python train.py --rope_fraction=1.0 --qk_norm=false --attn_scale=0.177 --init_std_up=0.0625 --init_std_down=0.0 --optimizer="adam_variant" --lr_mult_up=1.14 --beta1=0.9 --max_seq_len=1024
Each number is 128 + 32 x the weight over its row's rms, rounded and kept within 0 to 255. Layers, rows and columns count from 0. Numbers have three digits each. The size before them is the row's rms in percent of the matrix's.

# v: layer 10 attention value, 64x64, rms 0.112, rows 18-63, columns 0-63
# o: layer 10 attention output (transposed), 64x64, rms 0.107, rows 18-63, columns 0-63
# q: layer 10 attention query, 64x64, rms 0.158, rows 32-63, columns 0-63
# k: layer 10 attention key, 64x64, rms 0.159, rows 32-63, columns 0-63
# gate: layer 10 MLP gate, 128x64, rms 0.182, rows 0-14, columns 0-63
# up: layer 10 MLP up, 128x64, rms 0.158, rows 0-14, columns 0-63
# down: layer 10 MLP down (transposed), 128x64, rms 0.134, rows 0-13, columns 0-63
v18 106:127178112147127127134064154031142127159101116081131189139154131047126136098093124133103141128152082108102122145061134061121163128128117112134116181112096148144154099094129201131097104116111118
o18 107:170165113100170142142134099192099147140092175158067145117115125193114093138103086168156173103133159146139137184151098151137121162139119103110152171084142087151162073159109112165046124130126092
v19 106:099117137079081096144098140109129128127164137110099146173108106150133195174090090180107115167056170165174086091119173141146114125079120132141115149176077107116129128084193167144144088129141170
o19 102:103125105120094168118146128139150129100066133155139118132144113136140146184120108055191112116123176106141175145110117098154122073151145094100165125110135147150104124086194116131080024071098150
v20 101:094097213156153086110125146136158131062134133165181067144081134170139160138153150047170150171113138118123156099101117115129150129151105216157135115183131119104097126143137098150163149126120129
o20 098:140101133125151117137182155096116135124121044113088156204132160057149117117155163095131148110155091190078199130168168142177117091122164153084099098161126118128118130104157129157156135098094112
v21 100:211115120134187128116065117147110100088145148153095139091106109126143125146087124152100129119110103077139108197131094092161141078125141112177139158045168141156141185123148128122051121107141121
o21 100:169158113073114135091095171082126128115110149153196160170141085137106066102154128148085128101077169094082100149133165119165189130118087178082092120083081092163147153147111112124115152121099135
v22 104:163161141125127131132115143091180106123133161140115141124171158121146072185159128111122082196155120114143125078129124184158147070144159088077140166142095122104059068128189128128112129145132204
o22 104:130122167089136093127122075169099161124135147162129140126134158115096078137146149104096139112138081136161089170144140175047152106093062072107192157112123146158100137097126195162104144121119195
v23 105:142150156056100127176152108170083063130121164127078112157125142074139122100156114114147108128173151126189132134188164158140129128103155054105125094089122165127099099139120190141077154140181125
o23 104:129079164132064126063137102128138089104152165134099137145097145117113136142140105174106066159118144138193095171106117152092134125130086112190130118136081150114142138172150155087191119081163202
v24 111:231136161123096162121130136199101100155161139129133190111071131082100138091127161178083152113126163150130131123097118150151092126073142186117107141160074113136192126117094164145124153128122154
o24 112:128087134129122135086115161126117143091131169084059051118141104162187135131192100136143099127140174047104151160110086087152138135141136113094165114147158093170125115133184189164131139116140091
v25 104:119141141130144085154126117149110070151098140126117119156139139102169171138082129116069080192115160174166083152145073098135090153137160133112143139066109181135107176102097204100101147108185104
o25 104:145151114129125168053131108137158120068134153164120167071145149144143164167132105130133070139117136184180154135078121116098134071098109168109077167113088087169135185162164120072086130110135126
v26 093:149131141154086073135140144099063171088156154144125062124133151123087169102118138137129184168083103093098177112158097092127185141151154098082112147087105143100072119194154144137084137132096100
o26 099:155157125189112090119168141180044129147164116166134068167098122131124145082126153151156172174130108147102136177149094122149141132149080098123083111113090148132184162148126136147118090114064064
v27 106:112129125104183181119141106115098172149078126094180198127145126090152132129169146092075147126145116146105130139123170093144131128096094181079130133179163091116142211151074055108143129144106124
o27 103:192126185129199097169096153149169141158116164152133117116171164153117158166131097144115144129186131161130133119125114121153103103114183166114126082161196096142081088130139138149112200188165131
v28 094:130119146116066139146190142115083126129094119187162084115122158128209145101136147133134119086151123130148109183083169133116088147080170159074098106212131173092112119135126135136182134163163127
o28 101:092144163133103132118153080172128095163138141051135117115104171144156174135115086145142121146170129105173129125137108112167068094060122152111092120137179134139105147089167090109174143102194053
v29 110:133149087146153142187166110071099133138109179140123074110153122096125128191151134110170122141090110080107056148123171118139174107171096101110135123166112131116163156143128102135120129139140010
o29 108:118168125135149099152145085093090126174148115172161147117159161128061127144117086142074083137168124110095071116115169117138085192152181146128138137132130152053118166133103083156139141062124182
v30 122:096126115071117111105120071139105165113117093028102113157155054127136123104084158158121120071135111166104123119167125173116104126086074086167125106083160105155151106092133097127083119121142080
o30 119:116129109064071123121146162123182100095114124118185089143152068157114132163097154140166091150094120115163109082113092128111155141164166166161118145144130161112130040179111075080136090165133155
v31 094:112129117111104115153158133087125143153120142130080137114112057158097144080140155146188172098177172130091079094174136137061116116066099151097096121133138153187154182105086189095104134109119109
o31 097:115135096198095123132082082096119136149140145092123096108147115147137170109105052108109096155161114119112125067187057098112128180153112155167109094125153134111107082167084081109114083105179129
q32 076:099097068133110179087114159127102153121122108132073130072111105184107124130125100122174185124131147178127195172167096154085155158070078107082133172145135153139098171123145105108107132108112073
k32 073:099092127111136119121122073120150115106142093101097169147133103181115172145094186190127100112129157138145147146087158164089105108031157133108114164087166084072169117147111143130187123111143182
q33 092:103109170128106100107071162107142072153132138171098197112162101160128138090116116165156175163088183058150144183153137165169103093110148113177133088109123138106125151118096146087144162068150117
k33 075:092130162130112140127124109142095115093083071071117134138134119113144165177124162167061115070181112137139150117136149131113149128109112167139155111050155098059127090150192140156187158114095177
q34 091:143128103136179111139104117174081156139204134130173088128114129064120105153137135123080091140158141165131181098139131138153123148128143125090154182151123161171120068151110205091130084183125067
k34 103:129175156163110101153116143137137128141053137178076124068070099117152131076170114130152099099110147167139077177120153091162157152163140146146104155103170058128143185079116093164098114110138117
q35 086:132145131141129072110099102185167156094099188142152053128099127133177167125064137180178129107165142134139131153109133191117075114131178115159151148162146042133127155137123107156135117110135171
k35 090:122137081165169120143097126139101159135134112099121089192108074136097149164086137172111153179141167145166150103127040172157148135123089089146173081095100145132118131149122170152186174135136184
q36 091:103142094128121116145127140101149114107105099123181207142130109123099176065117147100100120136070142076200051078154149134102131087134072126118169129138101156094129151110100075136162107124121069
k36 073:094127164169169156087102116169090105063146114108133104139143129117199123149084141153195073177102090100121100101113105155074061110161110127173155151156153064119123126158157104132136112134089114
q37 083:178129084117122108126166110147151143211172161125118058148147148133126119132150107143118130158149130174080189124137119157134232152125152122137161132062104137130139160115111166166095148162191143
k37 091:111189133094155111109136121078112206175089143083135122188102101142161160134143113140083130089124112155167106099100124124223117194148141132096166095100088096140112111091095110102163113162124129
q38 084:145154135119184150087077135135190131166155153141081136114086113159060106089114086122088105121166151114112120095149166128116154126140177131155152150131109093123124163116092101152064040201125125
k38 100:135156170105116117197057190075140099113120119158131104112123123118170154105115107087112134182098132162096130108117137147171172158198173110151097126069184152136132148100170161131076120090121103
q39 106:126156112155145082061166114175094133155083161110179113143158146089123175137085138191125136164142117112147137137076175184151149063129216101150176170114118093138117150118143136149152107102122134
k39 083:127102137160138147118120118098118087125127161091159146147102105114153105162099139135185117144164205111155118087190154146079111102149164125094198127135159117065105189124139162203127068093132104
q40 100:151157199121124149117111136109122123105148091070080147162127173137143118078112085061065124147136077174076153112137113081119127143061172151162110105107107183111099116153088144125095113158164162
k40 073:109147145107129098111101170118206105130130114125080148099138146126079151110163124096093132121077083188141135076101136085179124137058145137195088190107073145153148118117104165121108139153181125
q41 121:126106114119091142127137162105190104113100147178142091171173134103097151110106145184166163145125157114142103156146143168126115030125170096166193110117119138071122171163134149183149128070157115
k41 095:144078139147125162097123133137142090143099131132148110148110112172125151170098102143147104142155190109110146133147128153117080051164149104119196167107145076053090141203152143137165064087130106
q42 130:121141126146156080150126166087128134095191089127062140107124138114112125091157074111091102176111124174136156149136101087151147194141086131142057117158105177159109117148064147082109178155166150
k42 064:081184177073105064083156164137174143133100121172074161113113177131107157130143134112109154068093120145152136142084140069120125176137129139169070154141147160153151135102105109132116165130154196
q43 092:151137125119097156078073111143161135126116085137152120063127113128167143109109120067087113116108106111175169102073098118144089093090164092168143210114061087101152091138134162080123105105162111
k43 093:172095074149149199147133066124129174106146116103149105125145173106114128085133162109138156122186096148114107056053074147102112095127093123146112175064128110122108124111149141107097099125156182
q44 107:117109125098092059168148174117114121136180132133102143114109140094124103131094130169162167129154163126173105135155163141103118178192055151115088084168117177166117175122064122109119187080128130
k44 117:063154134075113118097175114165148055155116168102093124144109152155142136191136135174152150081120155069148082166185128087101133156181099143143115085161124132125161136106103109147136136056106127
q45 120:125143083112100063070199146134164092141155114172081137116179135176125166122152110148114137155110151081078122088141126117144156137163131070120167155117085177176128117166133147101069178092113133
k45 113:149078137150074109106148145114141104128157137213119103096142180162119154138131151117131142156087196085084116149096119104079110119152099095105137173091138157152144186133131152045091113080161155
q46 115:130086152164141156166158159148156133094128138192143127179116150115075097161140170117155124060078149065136151098199103162160149138173083131094137122123115128130150168089119121172116115165054125
k46 108:131114103153148143146114151158098131139128115148148121139120067084148076146087172043135124095118143118127129159186145157133165175211084102092175086168117082167145148132128150156131155103095064
q47 117:193186118107145166076153098111147106125168128154108106064132146148115118121095124159162145144154167109090192082162130143083184160078135136115149183090088161179116154068137134121100164145139149
k47 112:152117141123134087163085145129134135157201179182094079052114162139130120107148151171133138142110156145127112134137106135071177115143097124147160160091104133148180189028152142163124112153119123
q48 072:169117153125157090145149104146171117095155125052179144103134177190112113130111131125122089154134056149107124061118114114090078132089173178104135112111089129139176106210119106163102100113135133
k48 077:159147107082114095204079183095128166115133060109110157102082095147117107102154129108078123111104107121170110148064138130160171122096106123136117098109158145092098158102175110177140188119078162
q49 069:119114117082122198080114175081201132128105216110155082158125157175129137138150087134116161143171115111133155111109122158128118128131129087132113129102155224125175140105128108165071120159145138
k49 085:131119171103076174112144085157066123093186072100144141133124105093109124145092137149099143107152093083212163079148157133081104104137128143175144152128133129058105108174120140127180113176147135
q50 087:213135179184141132133164117133149164128104136110159105172105189144163135237107151151137096132180069177134168102141067146113091085133133108117138165116112094146130105114151129136127127138134103
k50 083:113208090201100075150077160086143118148092131167082090070163141170125127065137090121139164160109175158132093146098119142172168155116135135097147121107115120190161153139133122138097157123146145
q51 088:137200135128079123179116126153129085109118195102132150117156122113146161074108118135084180067115136069159064122110147116114103138118139091095116086145164120132141134081153072122139180098062098
k51 077:047041102128159135126129108149067115142129132115099150114119083144067114145090193082140139089177120106162156097165147112087094105085135151143143120151163169113101184158153145180124142115140142
q52 090:147134093097194080103079120138070166124142100124063148092088091202103109118146125093101110137098096174123198128089155065099123125114164116138134173162119166119097163133112161095120108154148138
k52 092:150185112164129095191092196126199089145122086177154134115150131161144109130155103121079133120095115174125093165135149148175139164184123140107120128105143120163207111081140133117090141064121125
q53 084:125194129116066105076161099149160129167107146169117093132155108136172147169086138147128142124154170078122097090106178154140169096137213144119170144087147121130189123128152109150146175090081154
k53 068:073079155135160113078117073078088160092140136084160097142133092090113103102083132158151141132101196100136126107151064147112127104097111116138182118135128109126036168151119154155084092131138098
q54 103:141094121103190123156096148076108167105142116167072116137126097212085114113147106129123084137125091182129116119129103111089102144147065161153060111102088151071087125104118175114111074146144150
k54 088:138165118096086155147113182141144128144116098149160166070110148145118141081151130093063176088095103159140186157160140153153174133071105136097081154090135118153146123132090125068168140124121044
q55 095:139086106148160067121082193102096143094136081110068161103133063147134174115146135096116117175068104168161161181116105117154084113141121105136104166144080107149082132143109134094100138145193136
k55 117:140146122110054111142156174120206100164127083174127152123108223135062169122144117093092137114110129177135137099133124111165161122098101163075106142077108144166166105120113127099095148124171146
q56 086:159131109154109082096168140183089113177120135143218143113110104109158079096106122081150125117137161094101174123106119094080133139136127131084172118122083177169143080095113181129161158098108189
k56 120:140123125134101131094071077148084083157098115101143131123127132112130112162072158213141118138159162125102098079128123107109097079051162112153167153098113150129158139171158145185090057126098114
q57 066:163118143167196189100145158128117129110108150117154135117118183101101078084158137117158116174134131136175141183131125145101208197109121121141150113181094130131091168186140175158135114171170138
k57 106:131097148067102122163094177103138105154125111192079149101103128116110148144154092143111083118059122194120158145184133117172213156160123125142139131116096156151169186169116165138087127155120108
q58 091:124169163138116107117125114156126123166101156076144110159075139119164091111072123111171184091156152103087127096142152141086106103130177152114236125123166148126118118091099142186188095106098112
k58 148:122122124126127151087113088137112090141092162102145097138137102122161123175094141175191154130174173117096113114171165161101101078108173109143202107139137113106153133140150150227129075089100082
q59 118:105109148110119104074086131109154109104134162098078137121096085116106135079108077174115134140154146141167074144164134140127185088093115097183138081101103141065126144200071170169145152116132084
k59 114:081123163061115128096072159110194082112121111143084153135132112151097159106106061131116140136053119152145140189132143112130170097145132135184105093112119143068115169187084161138145120136154097
q60 107:150203165114156255117123114146099122117127160060141096120158133160165162125152115127122102121123108164091139115088126112134077099124187169134136115149154116113115126136196083118140134141116134
k60 091:162137100142162143119123107097111135112111126106109100092172139139183128163196121115098098171167117144147168069112136131142074115071174132118138165135143072086114075084203074110097068145125123
q61 114:111112133086111120137100142125133123082113100008151182174121138057088160132092129112157164136123099174151182156113139164156157128055121131164124148173118124109108093141115115149126117127191108
k61 118:127104141091124139116134168137191080152177136103090147211105171131078155146106120167130139121106084164183117098144152140166141137156122139145155159166094183060137092162139166183115144143141181
q62 102:086148145061151141064074069147144108102149135137091125076142082144143201117110065122146154139122141165100112152096148158096118124130140132160160108123136123097114118193122151136166129116198054
k62 096:139102118108125144104140094108161129104173147161106141092148131180107190124143034147087095185097129181125090148083116133084122084126131150175110123123128160052152139193153119123133099134184149
q63 116:110133109097184079089103085138054181145157136143115137023101078160160120146151125138183126138158147106177134144108162135101112157157142147158096099171177127187137170118122122100148113128124106
k63 110:064179139091145095123165050121070153132143137122124132082142119137164133114136103131135149150184125143112065123083130144076080132128131193169079073136161159151141163073120080148141105117158153
v32 089:179062087086093116187091152101148166136120125115151097167119102104157140132146210088136181129076097114150075148081139108134176140097135178099132151145148147145136147110175075117155158169151126
o32 092:109165169142193130139148100158118184187172115134084113159122179164140114068107124101099135074183151171137142173225120143154073134155137131121120108138109147146142088138094132093122087115148104
v33 093:105130095158139123098152114068140088148096138081182189164210156119184174167154149121138067095100148111113141149165128132173128173117170115108148147122156132165131129134124205101129134083165111
o33 096:107136100134088128113132111204194144113097134150112050114108072129094118110068090127139148144122097130174108107075118130044091101132138113126191113155136134097154171138110079107113173097142157
v34 093:179120144171167113099085107085174111129139130119138146204096150081149115111158120152030117182157142101118112148103125078126134157176130088115144100063095160137142070116120120117094102122079119
o34 085:127092122139097119110113105161100156089122147147094121094129135187093170138135083101196134136141167097123135092140081156138123097121156201144124082176130146134081196123111129186167108204149079
v35 083:117087138174173120160113138181193133119097149091161156134114149089099166164149118167152135115129128136215159163166132158128143103177060162140154159143118107120140115158115109131051087148188145
o35 095:139148092119133113105122099158061148158160140102101108169127093154163131104132102126088136146128095112071158079083125112148114121125211116116139153087109149161125126091107157059174199115058176
v36 095:178137123129125177125152129203150125123201105150094133137163151141056094118123152135084102148088112094078105144103125144146134139186125073179146133098110185096133148198154134089094123087103101
o36 104:088180133165155128132131115080143123094116113137126135090099118124177068152144110124157078193165141137152124136140138080136136076095132124144005134139183145105141133110148128167128074181145095
v37 109:165149157068110151110128167140075175141076083139108130127116138072118154073165175106138169144090118133068155122099143083168095090090136111191127128155131090106046106120122143171135144148146155
o37 108:122113153122139122144116113139140080112161161104095156116125136162095082182119169190124129082166114132161117174137156153132167160182119144070141065094150218179175119102159096122126096079118149
v38 088:143091133071158135065161118105086165068140147150077152132146172126161138140120155177112120120094210100137191093146086128112093133107112106199138140154134097104072094116069133141159134135143146
o38 084:132070191115095118146105178103141028127113118085115119126147085150111111146151148150191133167128115129124120095075108107120193081139174138099135086122144165122155160141184111102089156108117178
v39 096:070162108132128086153207051126139148121089171131130069095166111161118167080090077126136150091146145145151150147109155111113150122117115117194118126194129147132153095200115152160149149126162123
o39 090:164090138163118129106154169160150138109150099161196155163139164054144092149152194143125150156131087086141101091158101105142110143131119125082157137151110101129171157080152145179107161109075203
v40 104:182078077164118147134151110178170101137113119145179090129156164122055134136130064131121100099172136146096169170146104159150140091113116080091151169104072107092158099187121158117089100156138131
o40 108:082148079108132095088141076146086100109127150085139176116136132072165088133123135126143062189118126058168134078079152118097095127118147164128072135154133139142086144082104134101181173107096127
v41 087:112114140161129114138166175119085178084134121091135067137156113136153153220186121100168122137129164191106163153170120122107089135162124147115132166178160071123105103069152083143143142171118141
o41 083:154130135093051121103122090089099091142149169113093117099147125091133132084093191151075150153142125136117129117099117085111146203112114120142200110118090135118153113144125158073103125077216124
v42 083:169089104164093113144157101079173114148116119141129118123136146166071085106065101101136090150139124107113158139074110189194149143091128103076138100127087154115204120183101166129080113125155103
o42 083:081154101101162127157144123198124139086153079099143159156138145083167110145138074130175088143124160083148093111139122102097112090133141152132032129157137105138098133101059083119157161095115076
v43 098:127064134128126083149196200108122094125160132114111158106172170127105137211119120081172118170181124127119112151135142151062161133184119114107151150095151142118101195140123085120096151132160150
o43 094:117196124126116142142066112132112135168115041067177096127123094158203099050109153135131075160098098137146132110101077088135121133084115130124115101165112122131139077118106114097135088153146103
v44 092:061166114161141162164166124136091072111163123095137121121146171113112154212138123167115165168126129140119079141146117118067155145178088133139152177141133110116066130193140133106165132185083147
o44 081:123157127120087107056075144068111174161087108188126102141140118115185064089162171108104101176122136120146156120111139075147128107085125118101118127095092121177132121079200114110134104143176118
v45 100:122113144139135112154116128112180129186178158072077084111107110168142132133119071149147168200142096166174084152142101132161161106115143125092148219111079108114127105114178157120090136174133150
o45 101:111150099170165119137107110092058194140144107187168127127120089089113119104165187089092117088084138076076124122161138108113095197147113135118099105185116122159120098099078125084143106154141105
v46 095:104123079197140094133183085152123151144126126126083140102129150164114083097087093127160093121160130142103119168150119108111102140190121166141110095149155159157211134128093041128088164132083096
o46 093:155157152093086155113155148144177118113198133088155115140133164078135187137126131062100148149095122102096127108129096090180167131066093102128106181093112095092127130145154165144104152178154061
v47 114:136115111104125130136165235098167170171132152077146098116103124119118137140195142069176140149119106111117112145111136111135173121138170169074133121131153120156058161055158113131177167118129141
o47 108:118148107153149108133092093151120151136127059114110141129153111137124097062108099123076137078122109159155159183142114136133089219097100101116172117140116168100152076151065105123104064117191119
v48 092:169118106167138129177141145140207136134145151130165049164152174065087139172125091140124114131128171134140137137135101176153145140181138073108156118172118101150055069100130150112168105134152156
o48 089:103093039157118074058117061147084122111122087130121160128159095119162067082109108124127091197138146093096173099089115078111119122102133151138106124147111154132117157120109114087128148077155153
v49 098:132132101116131165181120089176153117136168075152125075139122097140086121084163144154096116102149118108104085139083089141109171071144051080150124145172110103162151076169144100153196140145093130
o49 107:108147133158165076056150157095074122133107091135140176114126169092150116128152131143105094193160159105154128147179188103149128091126139132093044162125165145098084147119168131182120114147178125
v50 120:214132161075069128084126129141106121126136145151093110154176125079116121100101095113084141146133132132123092093139132105102160120097124055134114116057066187109109148159139201153076126130134130
o50 114:110126153162172142195132113117117135121091116134133126103107153161144108158152151122204081156141113095160123143126118150113098155156083181127056078193158103183115165114158093180139068134086158
v51 103:102057131058122125118169108102115106108118143149091119115146125167138193093099070118138173151133153140133150202121155132146102133086104125174132161159102082091124104218114131149131121167193137
o51 106:147127135162120140144140150131110112153151134139181149153133138106149089121156230187162113097103084113123107063143082128082134139167178165058158090140120156168164129056131121096151157112100134
v52 087:106158131092126149063068107115108096135151172065076140099155111130133128105081125101130108136139115102131098095164156136134162161093170171111109070096117210128159164123138089122079182078128089
o52 087:110153141154153182205158195120170158147115070185155090138110152150102172147125113112170140105133135130123143136126111133134094167110090120164107163145131090083174118149133130207095077195123113
v53 101:108100095155077075177180140139138167115067087145196111109122105193110104117123106116143142077112161166079148214096142116105102092103129149093120158083154135163141167116152140106139108120155094
o53 101:163151110097119145085124087160138121098136220065116162128145163050159080117098143122097110077137074156167140115170128146148128106132112136129166125139130088115111067143091129097113131055081123
v54 102:173097140069120133142050190140145128161156139160120181113146108085181144163125181149103157141156153126173066150114197131118095163121120117188121149135120113158101093139169159101139138096181137
o54 093:106146114189152088153140108099125149146148146189162119050105069222121135069086159147121089109102099192084139091141131149109156109161135137132172132121137155126127147101110132119114070150130171
v55 107:139120073119133113139135134128113034126078165152078178145071108117132136067101158133151142143135128160086111101100098090187118134074093164148121126176174139114181116183147124122105136128071167
o55 103:109083192091173147148110112115140161119165165116132121106109187147136116167097145175070155039135135126159124140194116137072136151143146108093143139092104123137129204124162121150158156174097090
v56 094:143154136119158143085092203116084086115092104099172152124091104086099173138145154051149157108132065120097102129087132130144133181172156150088128114104197108114097126122170131119086095126079153
o56 090:117154088117113136136104079100135116148144123176099103115111143188143098128113118179086153091147141168193128161138095153085149161120112130135223122081090154126099129133089137126218096155150074
v57 120:152145127176124136154097189159144095131210112092175181140129167099130106105143168116071126168116153106076130128148100162179102151091109162120139208085136122087161111165139140105081124144115089
o57 118:054161150074170132128148079109151169105122193133070085137127088142137181176138122121148148111155142161148184110135162086155129096140165126166080110149148174125099119105087107076159114147176100
v58 104:123183144184122150137083127048171095172125169116105099139155117138142090139148133125112105174071122097092138092135088122152160117103192090082126076107078170145127111104154195129117136112073140
o58 114:098100130150164132146108150102132181071071111177106120078137120125088117135123089129152139127154154093169063182124143134084092167104082127165088118185147097096144160157108099178088066138169127
v59 091:122129110197133076095145047135160155125122141142166122139046157109112129044051070094135131087179136143142126164126139117094129144154125174106121122110142144129150144128082074115084118130114129
o59 102:163116101104076124116163121205123127134170153091160136173134152103170172161157103078135139104088110106104178082130076140184143110132127155127150136101083117146095122140118164094176208151077099
v60 097:124211156128114121129142132083102169198113077077146100163112162092166101107100188138110187128118139136148137038144087108124134130093170133119095188092107145144105161104099128132144154155129156
o60 108:131098163094133129135108139164169165129166162116082109176108151146102149171146120036148162077098149131119182175134140142180142115172076139154111077126098144172125093135117100065108160073133153
v61 100:118095125175201148154097125162135128212142104152144110102093174107157130115153084088152110129149152135118179213098153149157093157146115118152136202156146048143104092133123094140117118138127116
o61 108:107149067123094068046152118151132095097173189118128149087134058114136161128134140156083139126086122119101147108099118113148158143133164136111147118102108183089119096122091134049180180145150121
v62 098:125189109142173102102105095196125066126170125110103101157157142100169127108113057174074114102151112141125111121118121070134140160094173120162149176075113200133134148147132178113093118154104097
o62 101:097096102140107144144137112092162143096128163163140111133113099129046182186169166064137131177122137095110158075157103115161065149156109129117101109161138081118117154103156114160179139201092133
v63 104:181172095121071104182133100154097156140120097154174144126156137127172095132147162149098136107128159113118150098150108145123121145115089171190095162159103124082167067234114138147173160146115140
o63 101:093113186088177121105186147133186119122149174101083123140106159098131192148108139114154185164123131156153128119128179116176127070129136104123099111097140140186128187083152156121100158061157146
gate0 098:092107159081141096136119142142138134116090119103156139111078116134092180119143191082116086135096115114137170158066113142143097124114136146180092142156192106161126170166106183104132191079174187
up0 106:126140133128150128142062124131128180153102142116079138123139141105055157037083119155112133114075123123147152123091123153075150176088137190103109081120149152101142175092112122109164140077189154
down0 107:149125084084086124124092142123123151083130115117090133176133109107138154121084200065115119091166158118156121136136143167126089178068160149183113111194134121172193136141079106175105127107099165
gate1 111:149199097157104141087160121190166102107149101117141098127165119159139125144135167147150110186067123147126101125074111092099145079117115126078070070137077159105123147080156132063108158104142098
up1 100:188177146163131173145125137138155106151101097090130098155115145092139119156111167103072148091177104168118146092098118106163135162195173119096148150114061116160093131118132122113028129150148085
down1 101:092085133111054131166097102080104122150116098152131139113099105110168114122190094162099117146119124123081088118150123121174100139125154109121119179093124140153229122097155153167126112183053155
gate2 094:148121137138179130160111114100098166093169138113120141138135138128068085118195143122177072159148116188128113168175110143190147103159177155191105136095091104132091137178127145140173116176075114
up2 091:126138127136171131124153120122125130160133136118176158165125068150098057120171161137186096143143154142105083147129142171142160045127181169151142178139103126142124186152139145170193101123084069
down2 095:162104100072074171094152102148108077172113106140129184121141091166096108075104194134168163143102150047111114111125150163125090103059150138107169129146131149103141151087107131124084129089111111
gate3 097:132162158102150154150107085157080170059108189139079124121123124127149151126114106149114118163114103137143134142077165097096077128138146093144059111168201096162155142157095174139101194132112082
up3 104:178093195150128103100135183101133124151093154145123135165120197170093151165177097161175125177168137148069133176139147105138137070196122137139140128140137180135108081095131136125152114133077161
down3 103:127127170156110148154108123106123064126172118128091096076094120104128094101141100055133109102145106160126180094110116124143162113214136055177179155138142158146104061110164154161127154161110119
gate4 093:132129046109120158182086168119100140085123149140061116127159096088110098107191163127108116136099109108138101163168077149077113127156119126106084133113144139158120167065099147089077156083091159
up4 084:092097092134163145125110134153119182095059141070094166127143069122093089075147089127160123121115127086130140201143113140110110130150144116097123132127166098143043158140096098134110091044142139
down4 093:171152129140110172129103118103164102128098109118112147176111139108151050122100152091159120148135149124174158190140125124096147117133187181108169153127163133109122186131100099217136060102156177
gate5 093:137110144161117163131180111132178082114102118177150165145137226133142125064137156124078138135123166142151107162180126145178101081094099129181116081152062085108161140140118137126141177103150121
up5 102:135114120162146140173155085118127162136094162134186130123092129159157081020117154160117103142124072087083084088124149128109154126126112130150112125171139098152111105145155043116098177139179101
down5 096:089130157128120166173094181104110121116176129072128108116131164100107163177185166162147136122133176218163152135109168119088090091147172171084121102162087139126079176109145129147150122096106130
gate6 091:092065134095159127108167138119128149137146159092090095148172082086110187169197146064157161096097128189112134144057153107207102112129111129155127103164128094141109114150106118122171122136135139
up6 098:129136098158159083140113147215089121156190115124075102130111049157142088097122089077155108148154174167126081080136144098100121147102143147099148125131081101165126159117081118148134147113068100
down6 101:157133117100130144075116152177180099166167121102120162093142122078212109128115155141121149127110142099093093137057114160117115148115147093094102122144159149189082201125111090114129167099063141
gate7 100:110142104086192156087061152105088174159145154164101079127099087115106115124149180123107088122122116124115066128137129153146109050119112097152106055170127057153142109161107090145111152122140117
up7 104:125113095225098093138158111184116080116087161156159094101117128195128110053150103112201110151100148132137132144114103088094095167086150107132135180110143108089129144148171101153155133101136133
down7 099:104075071179164147122105099163107106113104123077114206081086145098098113119096131134183139150141089145187159137138086126119203110162126183105122146081121137136122135122100140151132171151062127
gate8 092:124139166143130119127071108116153104077133158091048150080115128165120097153103082127184097133096117144135102141134124138088129129121090157191087094162113173133120080190144062112185133183141147
up8 100:150148141152163140157088117129119176086146139114113183118126064116118060149055139098197077166134140135187171117132073124128103115085107130167157143103100173153068145168136168108120132131160136
down8 101:179137096152158111172107153121151102164098079149126161133105145122086132125134133095115105122091132142068130168100180157051150100059097149086096157143093129067136147153156116151144055126077098
gate9 117:135113141190161098103150092140099158112145096132098104138067106156112130125131120134159134186108146113153078179131144095159068132156095174148092065196107081173070114154095071124150128157105117
up9 132:154079087151171118071175083113073141138154128122142086134130110117145143214097165171117143127077137123142109131142125100095076177162081154120105084090111166168089138147140122135145110179073090
down9 116:143138173097118090114026173116149106065120131142136164140121106135107111113108182110109142137122164112142125103065140147111088085114174108170167157190131144130165147102130176073173176108126163
gate10 102:116148136134142086200029179101102149076157109176107115105129103173099084097104053126188131136126102107122139119114099139131087145158106129148122129159172073134164126099106154133069134120106127
up10 103:154106141117086114169140141159119126101097172079114123151104117076097173071135148100094156126114139155094133169098191097207120073136131105164130096146159117128129111094197136113165177168125064
down10 106:134180111153149168118137108140198129180112129102057092132146123134137153130223161141127097141089115127146146111100126048153137082152155119158172169105169144147098109076112147156122152073162126
gate11 095:192157088226174101084125179090076154158120077124151164156076166117090135132108161143130126117103105116105098123089137093112127130181118117122104145201108129154140111137132110136149123099179174
up11 099:170036175124100117114158122093157116091108121096189156123121149146127125139119223082096120127123087095156156130111133117134149111122115130104138109084091229136147110161170152111132082124147160
down11 100:131154174117158119069089114137101054111080138134127170161184206151152115135137172054140149151116100139123164137089144119118156149133080115121112107146113173156097144147138164094138041131146161
gate12 094:141107164158161147139112142116120120075114159099142159101113147078163101168125100061147082134111128095168191121134126135128169075144142062144098157163118141189075185140174192100116107114116087
up12 099:158068109140118158100117159145103163103170126136098214125175145096122140099112095075143066158101125099103145149183100187080124068170177131137106102075115169134118116177161145131132119152124124
down12 098:143070110092118154078064141102168202080084141149102121111090141108198079156121090131131147074120126092151132114095108130144136078141153097152129127154145063166119141173159124127132104062106144
gate13 090:145112123128089174056095122154076106116187140100190147128119115154089129118127119118148067129148148069150114122091100079124127094107152194158087123138123157124053175075129163089123113111106090
up13 101:128166148146145109108137123082109034117095163170110131123129155162151142126102102121081123108149117132056105133106062113125094182181139149149153152116111145167149096129161027115083095105110132
down13 098:115123149149102092163209168133149135102103120154072108079164096184183092145123065156126145129112131116129123116149116179149097149178118121111109094084136120071111063171103059134146135168127109
gate14 095:101149170098134113126154165155165100108117174097128155137081140117148125084159082094161134109134118110138125126153087170234145099127142139103141138130061099167075075088096074097154121165084117
up14 108:119110155075129189132115135110175139126171133106121138124170085107127121125129196141165117127178101103156143074145132180134212137149148106091117184208064108133161118125154129134115165163176144